Weights of a small transformer language model.
Size: 15 layers, MLP 1536 GELU.
Architecture: LayerNorm before each block, biases, untied embeddings.
Each number is 500 + 50 x the weight over its row's rms, rounded and kept within 0 to 999. Layers, rows and columns count from 0. Numbers have three digits each. The size before them is the row's rms in percent of the matrix's.

# up: layer 2 MLP up, 1536x384, rms 0.38, rows 102-201, columns 64-127
# down: layer 2 MLP down (transposed), 1536x384, rms 0.209, rows 102-201, columns 64-127
up102 099:423539411444495550528569472415464494561483477549471471481454495500518586585479456422484540500462520577474637559537481493555483476473489448527517419486497420490501528495561574427554580535522571
down102 100:538463498546502508467446564432440526450558519424522411467498516471501417406565478429503660427518592427494461521432436497516458509502527503471490476457563487455509506581545512580446414498504465
up103 094:535549499444430487510492508522460524527467440496503507484583445494516472403475532530477556533554443429555488449398471525543509546511572475534499522482433563502496424474520387437577559627552513
down103 096:510466506470576572497457477525448440415467581603490589514451480514449493487560483517429419534463533549423437507556492501478517444536559481497402403420466509575512538574531511506535386570533472
up104 108:507439415535489485432446482479526478439533482396461578540510522510574478508443463500518483542508495546473403366499561650546566534592538373491429522449431425481475424568569424454511474481604506
down104 111:464502508430506484551515555463514479456531498457528432505614473575500565493557462555406542543550434559414543403564520469529559518485593440447478457427391448420449437500487515509516485519475488
up105 092:597503412478494498460489534525602429528493449460394503497459495422530480528521477524562457419554471436585434524477527492499547509488460459529531390489488482519441539503485446438545440571532454
down105 090:509440537508432446531501442436456548415510555407596474527454360485456496586487607425507457543476491522395551464473493517539494560403463467540416582466551517535503508495443557534483551500505594
up106 109:486493450479475483425490436418499471547519429443531513625406543567408468532490563482546564455588469499527465480413442492450439519456553526411411458488551579452501557483487496507505560510546423
down106 111:522446539553496428538517426492477583557485453533507510422409371541449450533592487477579460491417532480518511531514571528515580466481478406560558586514549531511541516516397538547391444531407415
up107 103:569570484548647462535493461487526481601477491462521496509484474478458471487527444518542421439474505454524612576616488472458584413491525581533531495430439517569462425502597562474407597573503487
down107 110:507533446375471473507526579500473563529499563596540600524526512484494433435617514526583464519484529511524471535538466538466585530497507480448496469546565502399516476510483494491412406481474533
up108 093:496497544354544528365483481511506527675496479506487429535536414482471537441658547578377566525551603536451439543496462475434381516510556451477535563509569466522493474460570482491475550574411467
down108 090:507652439466528585420485559496517493598461542426525462538495483423540558512560484540442444542575509500480475469482493397607462584470475509525445444486539485563519502553564487488484542384495439
up109 094:455574455498548438493465466500484532551491486505534434542529516478507580484525411463523494502508462436502529538502444455485439448495491451489518493534571407431484550528529470390528470537587505
down109 088:498520526464503590532498546524569502501441480382451445525584494472497524536484489445538559499427483556404509534479506466497497454547454410441477510540453507493608585552501567487552530503504563
up110 104:502459511494500572521446503507500498582527372366489432450463532512558599441471528535474411433435590581477398478552528497492505501493522579488484491563546526577475482513434518452512519534540455
down110 094:523458578500511522553438570387634597448553508390489442502462446576423404614492427502577530566512610555527420474488421410576463521506453470411478570463501514462510493474479491508528519596564511
up111 094:438559541490533517528603543558503483497490515452504479457581484464467551464565408634604582462547577546495435484470528501549526531529542541489551566376498560521512544444403540528501485476447573
down111 096:500597493563515439565552516463450536420481567356525624545472455457587544535562558501424548514499574476508520527551644614538450422468481443554607542501415530525514513489498529477580465486437472
up112 104:478564505502566498519450535371503561492437517479447559466474535490448603580582454551529462517456466525464444530450550552505592536551491443561457474434448549462444581439502518512513531478473487
down112 109:547425517539493487503539609454479511479456538677478570541448590538501490567527545375484509578366476438489543540525552416500600486550546468473383525534547507478482561455463501391541535519484460
up113 096:415507504553451552502538442536530502585527425571466534455478473536455505572562557493486484460454571555516530478458424469565439549525525504466535548459557415494510492524521486539468556595487596
down113 100:424522418572582611562541411515527533411549453632553544550451496451484507506495443517514463517445586522471556468607492547561394463416545470537515475448563516495462483518527496497446519585406462
up114 104:465423482482468411424584506538549510529499527441427519508471459568459519601435552485543575510576588476494479468502542431361581467495585492397487448542513543488492465477433454453464560542418491
down114 105:461437534500495463462532515537499482564505457489482539430457502457424596567361555490460473527596549336452498474554430499460564567497479453483579473490508408443579503498472492451506598440458498
up115 102:506539494475538488406514522531588470564531550576532395517548415485553656551458454502493536519512492419451492519483599616519567455488612516568499423472449533505493482443479448465552409493479496
down115 101:353584487463503483491551588519481452444537492423512460445491517527468452541485548509495468435578449467464427440501468486534510570517417554502537533558528498460489461437578469539517542559541530
up116 102:446490458455552446446529531451580445562536525484485485492476619593451511455519546416485460421541531502490424514343517441540480544551501513462474593503458517451475484453491522467487486525465538
down116 108:599538509480484585592464587459565484460482542562491567425532466537572603464443475513413562505536560466505508574440523519490472543479527471500412577513457522594495507560599528395540480471524461
up117 100:537468571511478449563500473502418418539519437501502544464493486491418618509491580478549490456494503504517544494555486607493557578435560390585464554562463534518474478496569503562510506448428517
down117 105:410476421502482496463569456511408470606483504494355481467458481526506556474541544514516354453444501602576434439499487574491512535569551504461492451575501521520497549564482413548466558498491519
up118 094:465497480406595424464524491419479522536550616486479449439590458490618442562399473568518555543417518464474554443534514439532553515526489621564496509538423509407425513486604570400421460495541502
down118 090:452582582414514462485574603490387512534492597582495441538577518505537421505492466541477503515502497535431510525540598443545608520488487498535539493513511497526551527576527480465506512479523492
up119 101:439426438537417540533571473320474474484539554452418551428620461471527462437488474481531498469565525504566504496407482521522640475504547491433519559584493466557479541497441510482488451494537461
down119 096:570515523458457457543504457417600499478506477432487478428449468523513429473517469428486455506562549401445520492403500543509522542584456550420576574561521467504542355556530511495432480525496473
up120 101:488553553514441542510389465389549456565523530500477502474496461517485565545516480474494439424473546469446425533481413595568603483471485494517360545541541469446545465473507483476551554543503517
down120 104:545544524481502462545530489454523482525502521513455565490553542562510566483544465547503485509467531421512559468454450547457503468574560457526465521499525466506515500488476573575486413479583481
up121 102:517487449543401463437612471407529528467496606474506471519561527590528524558463482552398494488519452512592480511473504559492513490620530510556507522394501507478480532487498406492492521508515513
down121 103:474458498581475512542521546489485455513495483533456447495525510490552501438515538526433404487560567429610432481395560522494544483473570546481484466455540492470442572487517492558594577487452433
up122 101:401470522447497482467540469578614515511466495438534506507483471410456392493513519536533494496512430596488453570471410483567521452526494473479496545462546452499428486537474465453441566526589487
down122 101:425515452494520542558439421512481466420513525400509449537466487448519507496486532473503471455495478588505463576448412455569542438578476507507557551471538499465465506499511437552507525561574462
up123 105:517470543537455535406554441483573481524574395462457431396490561562530561532488528519485512460490489582525464394381533426579511559508542464540441465435462550415415504440469304461429518556439490
down123 107:456454427566565481382473486484472483596520564632517377393521468505579603519457504488516537459462442482496515471447485471539422473577442452522497536521594488438495454542522549456349541503482620
up124 083:464548471540554540517472459491589466598523498380386561435488459496589496486617451526625512546521478555482486446588550429519517498475525516563536581501543482468516565485501415437506409459513444
down124 073:517471532512581524541459444434589493452525558288456544437546502536509590461519584496491612471478425534468508472552595520556537447473455523396477556345556569479473521560509475432415521433502484
up125 101:546537587577516505450496467519526567481405498484525551458569461517573555479382542589496459483527495530511561543472479447543508536554464440488521472491508480494503501516507462393429539494531441
down125 100:430497523579460440464485482480552552522445463501409527502526503570541566520530478487475542543575569506454504494517460520540523484532561422511519568491476505521470459601474462441510529451438460
up126 097:543439494515479420455519501405483471537482555536546407533529442504515456436604513520554518465502543499425516553516468595522475457494553547434564468447564483516559501463523540487462542460489504
down126 094:470557538548472456478519505458506584512441574503578391489481456542508477548539526421485515501418555462484461499497492475477516535520367499479615471481532448536532524521482564470573510523486457
up127 108:466493540537504504489477463444409518551498621461440559469439448442486471502538492507501551370399500474443566483556508572603492461513483476472432426414528441471416458452499459427416534547448439
down127 116:494568460407449533455514526481497464525550611541563528506410459486539432510463501531470600478473484471549462454547496441525467482453496461462557485535518529467411424440553430471488450333511486
up128 105:505423382538482526504578414426459516401493677478521520585508492524494502492521538478535486510508531522411609464531454529571534492529513456506459483513476481445449457603567473612500530445394514
down128 105:507453380523486481372559444500516460625523401607453464572440588615354487549518469494523528463434449506517555447460493592415510460498562455418520543520458419457465514514485500592538493532514502
up129 101:456483525443490551517575474493503386567534656391511488506548399491423512488555529468604481531531456528486480475500510518614531517493485440532456550499552492468402472395504507389574484588554526
down129 100:433525467472481444569575474492570384465585480443474495579457477517486523482429451431532449544436526514511458507514501438458499625552528562484502509436533438515448560466462493461556568579564478
up130 102:533479597488568534537484559456410527535519400438505552474513446500504455510503441453537476513326483548432508474535548462464522442538559519456478437412425499559473548456489519564519523496535594
down130 098:480470426511618551487492454544533544376479530593434483534464508486476490498519533480574508414460504501479492537453488541531581510494520497441538460540426520513493471518534559545384594515505510
up131 098:497618544478476550465389501613461479508517471514584589567452491544434558518477464557467491386472514551448583486444482496463535409545444466478545454468477517584587438594511447419457494476519530
down131 102:513546508458580478575433562441490463506405523616503562517526579582489486520410575474515474415477571572528518446504537500500475456524478422444496488482477569542439471437471393472542577426448478
up132 096:494472423420485482434525547619552557575504457541478413529506441469515398538569549514503486484467533574484493513397514474429556527427540504426503516472459541519507439444493475485539452537498529
down132 086:455469534577531485510478493441463489446476541391492558431490437535497663510431448395591517488472485489482457376545517639571472484587466472569469486541536468453513538497464502520473471420484514
up133 095:485532567497439419449546555514605530562497402540505538492442531549411448495556440512567376508564427564502575600442456494528519528524514484604483534511572579482550445437528422430456447507448533
down133 092:525446470447491473550515637497485556478535422490508426502416520490451461485620514528456533510484518516444496568368538510485499589560453485605552541543565498505543542513481511467529492451477494
up134 097:520581469478524498488420439481482513452464553461584449500470551515494548474521380515474461511455525537529492514522486479443536390486448548506508538446500492486453437447536459439455528485568472
down134 099:404507387493492463543483542510561414539571553536525490499546485469480618587478514560467482526486483463552464520469528448537603526567483603466544602529522478513417507508506456529468555473565504
up135 093:433595531437435577462556474451457530513497507459515548367559452565572504563457545506492535524452470496470543563510487515552464502558523519545527526563468468442520435480540493512559453469473420
down135 090:546560474425373591494508471411379630556474472533406490437509523526482543469526542426506624524524459439489491517533471474596538528521509595543494532546472541502492466633517492508482496478530467
up136 095:497489518457499489533566490513530457578511478411472429573512485449454509517514493520541452494536384491569510488488520564510520540454485390495498549524535459413563477455532448573519548469498432
down136 093:551428505512602472622534553545555549552558427542510469497498499503465481607468474511526474547507369470482468527490520581483478480424460430508523482472521452451605471531511599495518567475524439
up137 093:456429509504445476433503510502537453584527437520493604500487590471491443390411479501477492526479520507532431500520546513585518583480516469570500484578508529560480441481430508524513549485529469
down137 082:562515451459517401553576513435510538503513489447515471487559506466493488498517479492478508468419480522508514439441486435467444436465537582415477462450439475432415544600514587414443512470444513
up138 099:462397547427502500481523491521495485468512439438511480455590517499456535466525572497464545522548503558530424403468513577369534542412457552546533513515502467511457510456519523527429545491465586
down138 091:410409480485454455448502585494443616520536344256573415488544512444463617488550512514452505541543469453477422461496506479522532581502460424466541488538444482511557471554520522487455589517456534
up139 107:491501527443622456529543428455483385537545576438459490560601573435421523475451610466482509465511526511480556519513450477520512562551490384478517475413545545543486422420492524519513483503483562
down139 104:554434533491433469469609540475590434481506549543585480528600483392462522534474610491529540506512509404483477450544410474559476524503492489489486444447443511473498508476539496501475501529507638
up140 096:514432557562649575541510466604469606494558448516526530473502523472589600521552468471524443449434519546562437520471534479481529596526509501498467528560481507564543477392573466498562368488466470
down140 086:496545464552466606645480570412443492543548570288561459535464525496483425536474531471442567482528610550556568529548522426527492527473503506501492533387376495541463559545515464440530572504449505
up141 112:559523434437529556458406540444460504525485527383509494521469567443457520487500550451485516454477590539550438569441513555452523449501509471482502473567582531414502450488579546474462503469509546
down141 121:484476455494507553504532532558523444394531522580467547543506511493506518452501505513502483536489506455473601417449446463467567532465466543468490462580432436524523455544593585539548557448531552
up142 091:491572459462552460481593552534537509440530392490415551470619503480519549444498515448449459569493507518464523433541454442492565480483537519547526547471514401539536515519441507499388573523395539
down142 084:431548497494499467518544523538574472427517409344444542457516634536560574512487552439407447537519546424508509564491524481513601512490470482474517483420465440610483519547429460544474489531434525
up143 097:541489469563581502388488486363528518508462387557529491544498525490499509445555474551407464501488440515578546453482402458539495484554446361415478482544466490422586447455433508539575447532476490
down143 096:523563518541519485515511458480609506467544456566576538552525509510506543507520481496502525530510431554462490461523502473596537508521571376493464492439478452466482511541554492510568438535565524
up144 107:569535557508438346527509546489537524539560501413525563452565488546547539520549524495507506500431524469503485429476438501493490508509506581508472601552505525568420534523527445547448536568468564
down144 105:477533436499439506478527503489538448496479462427531452538503495491553548409479506430467488490528479512484536584538485460529466468590409424536516566526534576476469449520488443433503604437540636
up145 096:546581536479490491489477561504514427502578467429475493438561541460506531444518598548501532493560568543468479472506482474504526669525585575448491459532602594497475509539471464527489408549449623
down145 099:513516558489518505520455510550582590492495456386444566589465499481576528531530514549342595592479578450465472548476439498531567600545538455531540583511474519468456497446461549460489437572559491
up146 104:489499464491548529461491499506508519413466465466482530481446505500369499495453498553526420489537482533471499506530383494372517495524548502556504434482489558466487524456558536503522486455500556
down146 103:398589622464531515495526422517465633483503493357489470462432583381595589498515523449466458551616449530508443497534465528490610509481560482523618436509474496468544534456449442540525540467410474
up147 098:515588541464523483572464520514435455529496426500526423495450497619488452504558482512519475481493510501468491428448529551477561477577510511521592450460467497411532436457576567477454573408575507
down147 096:497421521472471520567490526492484492471475498566584394499564454550578513489514484480534555439501386568473521528394474551485440531414439459514479428436499512525583556491516476472423427452565497
up148 108:459472493511489545422527400574590404617580516454523589436544482531490404590477468497525539467522481508525507520539521506563561493426468567464410549478481428415461428447453510538508485523385514
down148 102:450541495586470471382514547574483441504496448463401450495464498476447568434503542542536497441423528456438486434429325458594453491521460546489486480403376495621453480505447564529509559535484408
up149 102:498559586406515500489495438501573579542478460483569481597422460510574515487508511546570554515474432534609464408482537501513511446551620477519487448465441460489437524540506462425516562522479554
down149 115:510443483542465505519478450554545486486466424590502524523435418407585427519514550487530489431490438467592411448457479473545566500535504558491573487457397465535458527448448575447447458566465609
up150 097:551441486581378510553500520528461475564563478463474551517526552551483589552465575601521466464527473545525550516436412452479557387444563446435633573534453571413483483443447418385515537524580527
down150 095:403510446491473539525568568439546459502489530515499503580437453511479441476548551503410497518437432450535459536439530522400500600548523464500599546508509462470484537537437537487501481469443562
up151 091:451441538465447519462501556466513431477481537524535517465523579517424479473531586392417522464534527545471609450514515537502506436596424571550552464515447500511465528435491539416496451517539468
down151 085:455508523485472441541483582526494551565502468584524544491591468522407537523527545575538448494513490487550421552510496446534505440405534535443497461388482476474580513429500443546571552436466561
up152 099:519508482449508421516499444510475427538492610405586510485587409486465638429520390531524438448542539535394536479540552481464497450481513455522520516504544560536497586438563485455493508498490509
down152 105:530465518427508506655477463496490536465400542597475463444529465381534582537473523532410471494568467466464489506555519529527419483493464563564445512521495576498545495461468468459563580559475605
up153 095:495582521391466529496451415583476577470582460511434492582539515473432421479539512493529479552417609575535343486512598485532464542522481471510498553509418404495550474467588518560531504412522459
down153 092:479545554433560562523509491547487502539488409388546499445586548409418482482473541431440479531486573465488431414495528512555462579558506553510561542450437430477517460503557509478491504464510423
up154 100:519511571499603519556494539508604452605464557423480536503501579456580491443550480504521449493494518555560471469469542493448433451428471556560473496614529519430446448435577461527502486428454472
down154 105:477482451550522524505493586530606441507566493592484448577510568454416526543472468493456532500525484518549458517453579411493491495449428531496529534520443441434436489492476511566506401443549485
up155 104:443512426459477517503588580517514509464435436522532556503463454483507449471517492532556539482585446441505533595517433611503530447503474470463505371524520482468422480476567391517493546545441410
down155 099:391537484485459558465504581436478521425487483530600514541530518520462550489491531450486544442494571517464457519482564497455541421492519494579483420519498536548421392446528467526545588422495406
up156 096:477507490507449422548528553518454472426405461510520524483467513553542504528463515539527526474508546437501421499583514463501455508531442496452510486467499484485455475470516495478528411565549477
down156 093:516482546564432453498511523471482570466548561519477534513561448561489454498419485486532538487559582460520527588440482565504444508548504531473574533415579492575581579470544435560526474438544498
up157 103:536528450554345523432504435395542582435461544470468459526450436496514511427496519503399525592399497573490504520529568460536421565546564490473503425490525443566415383427513535511541574495483508
down157 100:509496556448485584543557504629617454527449540555504594637487420507549539591497486480596517537522422472580431618466583504503570496496429532528436572492605463531479502548511495497501535483523556
up158 103:445414447450388613543466584436489491483616535446461523533502478520488533395468472469507426422463471543570480482457420561646517435563516457568397463531473476469470502499522428477558586429485464
down158 098:458431484490469453559501475449596432476403467567460469527481553512506629423553508502485541366557613397512457606554499540509555523434484556439420449472547525489510404429565451548508520543477514
up159 090:414448514499559546444495449520591483592492562459411612427615534497475431477498428447550477468522534533471434479620491495497459564542612515437509587552507473384514564451450573427485440488522540
down159 096:535533523497453548662481493470521514519484392509521537477392558472501504446487425519457434505564472450517471533447447493507512535442438539518428557591483399527454481542420470578511488476523537
up160 099:585553476479555470517434421525508414591507546420454494461474499563468544520595576513537528495438541501536471477528476474536499507461590482492541509527566501508527469566514510532487496581474513
down160 104:526549477524543434390494531548467539447462485597497517562454477487490493465520517465522515583375538497531468477453489515455541447531611535539525516556548468517538506458512524571534446417510480
up161 094:539485483506611441515590485537468556419494557462394548543531440576542528453525484575478512528375528576548418506558592436515481587454443445580439536618447438481548397450525426533507500440591536
down161 098:511479478499479492473624493579465421490515489434544535550490428575579377500520478450579455545537561447533461431471409487538472520464430525558535616395487459465595419475520517551444436506556520
up162 101:546430450490529548459466469583549512526372532513464416486360505567596501562519488484433522588488571483525487516494475614459508559566484464469449447533492541467539476473505618521510531506495515
down162 103:446499533518550543496481489561501645512505595557537506507483417542495409530512534560559577534601458528469419482414518478483545538563585468510495514511463498539510438424439428463516543521433500
up163 105:537549473583508495498465493506341518491503476425461516521472550449636454525464511476417506515460545493506460496509515599470590493434533546505540537619441562467480530514429512422470544437442481
down163 098:482528505479457552496419494488602553518617530555418536545531556479511475400513500445564566421405430525476494489501395495481498466493448549477494455465572486457479474508451490408437426555470441
up164 105:505514516548565559495554363483442507478449512467470506445501455523557475431513506446583540553529537462501530578513477544485600447610585402480560508539498544476522638480560502506548570545458454
down164 103:543461539579547542553478456431417501518488496519404539506428471506533523372554466440512510502573508533476515466503420469534571533505519607514529494583609550547535558415511502450567529577541526
up165 100:548593397576459497440497519509505454523599423546467464513579444491476542568526573547538489521514519559525502452380464527525461478571594518552500475537580458433466504534497438493529427535520572
down165 101:532459543533489488489542636507394583408538482510425424547504522537439495523526495494445506453491491454505455469396361507480479562477525476570421391566498499406452531428486529499521523511570494
up166 106:508428536553559457472441481356465527438505537531470533541440512580579487465510434440535526535526517541563444530407532515587431429546611443434546587420518472596513497487515485545508559468404526
down166 116:532519486518429393514432380476548524514550441580562552546506436500504572454504630487560515496468489523483470664440596522519455500559554461477472519493527521404498551552464554489514416565487504
up167 111:447488455485536550541475517479510504522581468454567542505496447487540465449481508452494539438507488490565513543494521553406507455561420513387478563481463540385533477474450594541468549531388583
down167 115:453460493551601458513484543446497467518567452626572450529536547511566566492522432406547510540509443602498490512532515460503481490527500473556497550473490512550518484480507567522561531481448500
up168 097:481487493509460505432466524533580482536465637461500460468502539496458537527489437693484530449502533603532565418522595485439495505488495552509641475535434529412447490473533487583485512562491535
down168 097:545514526453523521408503481485502529565450512488562544474502486402458557480459402516486521577531505524516519471519449507429500433442494571482540504502503431430490522574498475543482534540492525
up169 104:424512495466490511434642518506439442630490455522569494561503472610497546472570545544483560433494528440521579403435437611405585432408581499408506558485441503498479432456496437497457526517478526
down169 115:450544498505502553550513331576527533490493516519533507465518439572544386474533468482466451525504508569534605453506533503478500507419489483539503536468487567521450535447438480516496537565509517
up170 096:513527409547433539494577542469509467465501412621456506545504593547586404464464463531557447565476515609471476517428397453462503443512489466509522480436571482519478505536476460496446487569616440
down170 091:607511421466502543585476556547569514479450579600475578489471462438459445512557614485433498556506429500583493468535607567442488462528481505473545517603455449498447484461444427531514484522383447
up171 104:477559478486533450521480411506435488498534429464584529485436510493526506472520476462562495472448492533452421404447456625409518470374502528424413543507522548412452663538533485417514561426590452
down171 103:544499537490567434468409463487446492414566466568579462558486472442478484463471483463565550405458415568459479410420511518440507566498531512439549513532475523413434494578527570503458515527541511
up172 093:492452526475475556586419551487460460495545504501449420509456423491515427495445480454545501523477625493502461626426497570564413590455514468541523512546488474478451597487532472520495520553503599
down172 084:477508515464585472476541524498512532485541478431515541536578600517442537456611602519454455524507511553516491443562509531470455515520492502363519442518387546559568450548487452527481481499581472
up173 106:419491518512562556590480495478462479496565448547524509488459542532540433587564493535493511509502475494448496482496510549492596509422482535419481462530464529519419534461499476497404502510559481
down173 106:607495557433535618488487532509484551492552479483455517526539461582416602580534495467614540500507442481474490564561565495493482529514505504499493515503470478474508500439490539539408409500516466
up174 105:490449392520487530540539503511439508502514522455432598473388489526621496533520503552515484474576548474547542448533519629523620487530529547509410536567525540542423505441458460601505536505481498
down174 105:504562515446521486471493453391499605548586595465477418505531469460619520442427510448520564427541455589476462530557448511538526516473476531553609575428478476478511434519488444429518500480526489
up175 096:455517437449473532463431529524505598554540534470521485490581497569452539530511450518538540497466553433511489508534445424508589457533495585424496427394496538457565547484463361485465560501518454
down175 090:525511530490467499491442542510593447457429578472550517461469494434451416397490525574533505460589473557538471447534534587594537434461536587486517529554517446480566550505498513597568489519508588
up176 102:434473482523595509504464445442562493494409556373514507445475455493536449536530541558485464428568468432521451415499485485491528542570521483447495452512482476448509500488518582518429531521458431
down176 107:536540549463493486548543479477444492486482501494477478421580479476507577509486501411541571565380547527476592550573548484478490514485462459420475574474443440477541493580487498458569544513500489
up177 088:429509569459442493444449551499520534379472506507516581485473547441481511462511487500473530548572523513447492479593498581519426521476369523612464462512488511405521494415543524474490544422532574
down177 090:390467514595475518608554422502572466551494435327536532542479490498568569491553499419554617483492521487443476465473522517477457507430544522517485530531589484519580512448488512495442489470514507
up178 098:490490486567420442502493468442486509488464544443520530509528414505540502461419531413550440562465541445543491390530499518511535490488553474491521488502462517415514531454566459452634488587413522
down178 097:583614490505478510489451551474430604464443487633468539438487531520437458517575492448476541534486489425497550441563498486495505487538489427474456614499532354515473409511478498491571495494523486
up179 099:510472526549519507586531426468566477422545412456462526498517516491512473488488523484571545524442485487522561496508492510510444478481498421529497506552455489440480449604519406554487519490412532
down179 101:464454510442482493501529430531460416507527500586515463477523473526529458480440572476477583487468478554547470473418518470528556447542363416458473511522494458552494526473482526529493552550387430
up180 102:534466404451452487504510489493472571562496470482625359539457404533567490483461506489448576500532474482442483529559518503508487500537450493563577545475505523573520547529485420447488526528464515
down180 097:479456478390508526476526437456517499545511527513577490609502498452534508439463529543408538469430428579443479514450548598496461485557466454459583454525556548513523514588462523541521562561428520
up181 084:467417442574481466490416453515448486596527519433392467476416610536504454544539474551479436585455520568576470518510521491549504540520495513557484600596409423535447501477530444521502472449416544
down181 077:513483448543548471629405503514533571397539600469549458575531447354520571522388582478429521542441500459423506481488526536478548459538460464464472491532464468401611580551544522486443564530463509
up182 106:449472503489500564525519479510461443560483571543470471521481523559490462433449509566567510476462518421521532516435450482576513536583542435461589445580544516556407496494539504389518482554388358
down182 105:478521480451480535484469507528452383484444474513501533541441497445459522454555492505466511503520407575479538585434484468539490447440481538443541440570500571510467508442564529484406456494412389
up183 103:552577508499468527455476404466472526486473487466487552495570476444487542461539560416507449468532516530562536458491404601580502474567612480401510568542471510519538533526517498487515498506496386
down183 101:513505569453532476547508458549501458505462427465472478532549457542548570451504541443538458548551510483458401410486469488497490564508491442454489526512487504453507433518542485528522532431515438
up184 098:496470575396538467480499497395448515505513612554428491519535539534469427462444431490474544561443558519538478465524450611538467531467405554544447442517507531447546441450437414477527607545475551
down184 099:524488586475527455508524474436459439516469552630456523486524490546545454486520367492529501530503518551510517486543532541500519574528501560498556440491500524541561507433435490519444571566445447
up185 104:500468522554587519510446471470488575499502508449576466549426494526541426500510421428541526534540490543544472525553467556477527452534455430550445483492460474499559391559555570485530558441438506
down185 102:509534433474445565510516646508537555532592540485536539485517480449469449487507501581481560507550563477518593592492537380457510534629561511512403533403491556391487486383537481444518511441556472
up186 101:461504464360539469520470583423555496484517452513474457424378403489471516513566472422525392498521469583446432496434488417553565439557499472421492530631505537465393561439584507469571585448531424
down186 117:465511530478475571559445549568454453517516586453482498485503543545485587507472500466428561591473563483493615476508597476470576477534465519521496470475540448463492612586570528530440565576510488
up187 098:489560442472478452426584491427509470417547520501363509546426449414540426546539508523589426514468444498489550552451496473506445562481515485479474551534541451549540577504512539525519501543544573
down187 096:412512540491498555414530435364391454502554534582488560563478469481539522544398555514515472442514486473508608501480559420568551499462344476507514627429444558568505594567431496439478434501499462
up188 112:501455468486446494523436564547501477557590531488489526491378469431469429456503386533536489478458518456479568567460592529494440525461567451539526546492554440464504510449479481445561505544463390
down188 107:481528477529461497550513474488441502434571557336579439581425474451456497435529480520561463489606491404427480528431532474442557535446543500514469498507442418420477544594467476515563537516519536
up189 101:580484509539434521450452487536512480535509539501549495542474566462457553458519495503455619431436566432513589406529531479541504530548457459452485547506504537539532434600507485523632500513473540
down189 104:524465440507544471466378530435490523509446457499358425568532426431459484580480495546467540570485427438406585484483500611538482522435467426480545536524435448423512462494551488563494478485548532
up190 105:544507449497539450488475484606595543510578528500477441452476486405467515463543463506510477474505514459466538526437469567578530611516475507561474437495493539517516459519438420533553454447477524
down190 110:486536603472476519518548472541537488487525477501478549494548522628535539485493469507560479514504532496560541522565572638427528618446541487430476572484563512506532580559601469467397585543567538
up191 096:510475468391560457529473470530503467366547555472428429524574441534443522545501492435548530549534479509538364556450539458548531579455494461484426502477550510482474441481503514503525532528510472
down191 105:520396500444525368498455485573517464472506487536530447583662464564432542418495519502585472492464423514536519462414462495472534538506453499545583568464470463589479489500525452580501539532515458
up192 098:475480563484491540507434451475512508470500528515514572508489420469589517428473513514524551495563516529416494562590442510462544515457510486463439546454547479523554432556522520527452434481331563
down192 104:494509462498520576522529496398512435525576430517545506420460460490499545497530567512517478518479483486589528506503509469482458625528522477543504490528466528533436485495520467497511503529519530
up193 099:543481469483413539448516528417519503421514555444507511421474476499482515478626497456484505456539454478520534590498475518524540570529514611542445412499506563516487453528418452376505510410451478
down193 101:440548548469510540508565478559573480489473431467505483571497532434486501540462440488470506468459486504512509474390492531547467485435437487440499582484467479466440550525553524513478410534432565
up194 090:477514451514505502446470436512383512503464452466478436451591417490531489435535450541535434448526562491555433502551500470449534521567485404533486549433525453492540557583561520519570504403456480
down194 089:534485439554492559517538484454440487503502477491570568524455554511481524576503526525575435397513479550527468543528459441482522463516399489477527435417656401528499546474459460518468521454479533
up195 102:456411547507469494520461494534459504519551450505608549531495533449489433491516547538500457591424473415540444536444412505550559497472522491455516562444424556507482478554546420527403578529457467
down195 091:539433490549421507455531530487456540466550505478452454520531559500459551505524492535522583554522571496564435485480503495477492526473565514637466488418488431376447475460434536529580505515575525
up196 105:480531516511501486531487550430427548574513524533585483548423459505502519511395463431591454469525516505477468548557533583559495523527510460493522473397453494543551595499525445513567447473360476
down196 107:504465483432558472507575554513478511547546537569502473415487554577524505523492497526478489400446527555475507568431515620436523543460474523524538468485476543490536416495567479463542488467511460
up197 096:546448555566538519497480423594492457478529552469549454544570501471424495486433463529563546506409474491427579523533534410439563556508492486575384611514547476532470521489406465524531509549527525
down197 100:553554431489407554436522528461461454490563532546437520571512524469441580561468446512506500524364481470405570587522566373468569490407464464582394647471461420527493476426432535516583562546466488
up198 096:460449467558549502479533485468524456497506519487621545432478532477410573468571507495458487445460528501471540485515446472566446511576530524406548451555544599480538468456540549463490447592516496
down198 095:547467452475414488516512569468500523551411505396436503457524485553420569457419490464525486423516534525446455561468480518495500440536557527396539514470569431581498519521487557534520551417462450
up199 103:449581430509385452497500544502524534456489451517463580476528476456524504511476597459557492545544507461559491597492535594612564515527510485530489584448406457452496462443484473519454463583496477
down199 106:513501494533603532441507516497429513404450407441592529442499513516449430534482530378458538511554503542550497575491448488637507537438458530509503519467520440389516482513553432513442482422539484
up200 093:541436501409404506516561409495492474573561486551414448551499479541569542513501405437530486606450467452440533515496492499541552554492484547480477480443496497431427556458503457622562510510494549
down200 089:460513513451420523574555528481561544466519472430479471519462473540549597522509494538545515578440426387419556565476498514558461575446546475522519459546430514474604603449524518454540568477465490
up201 100:587527553494469499464556427561538551513513589434437503474454595431541516558485481496594543541539397503501498485493522533450496440491547474579526518353490512538503459450511481464541596474454572
down201 100:527456557489477560490523438584455521513553584543452502449398482506415529518449550462483526474525474532531462491533439517507494399443622493555454425452480411497465567457498520495595602432452578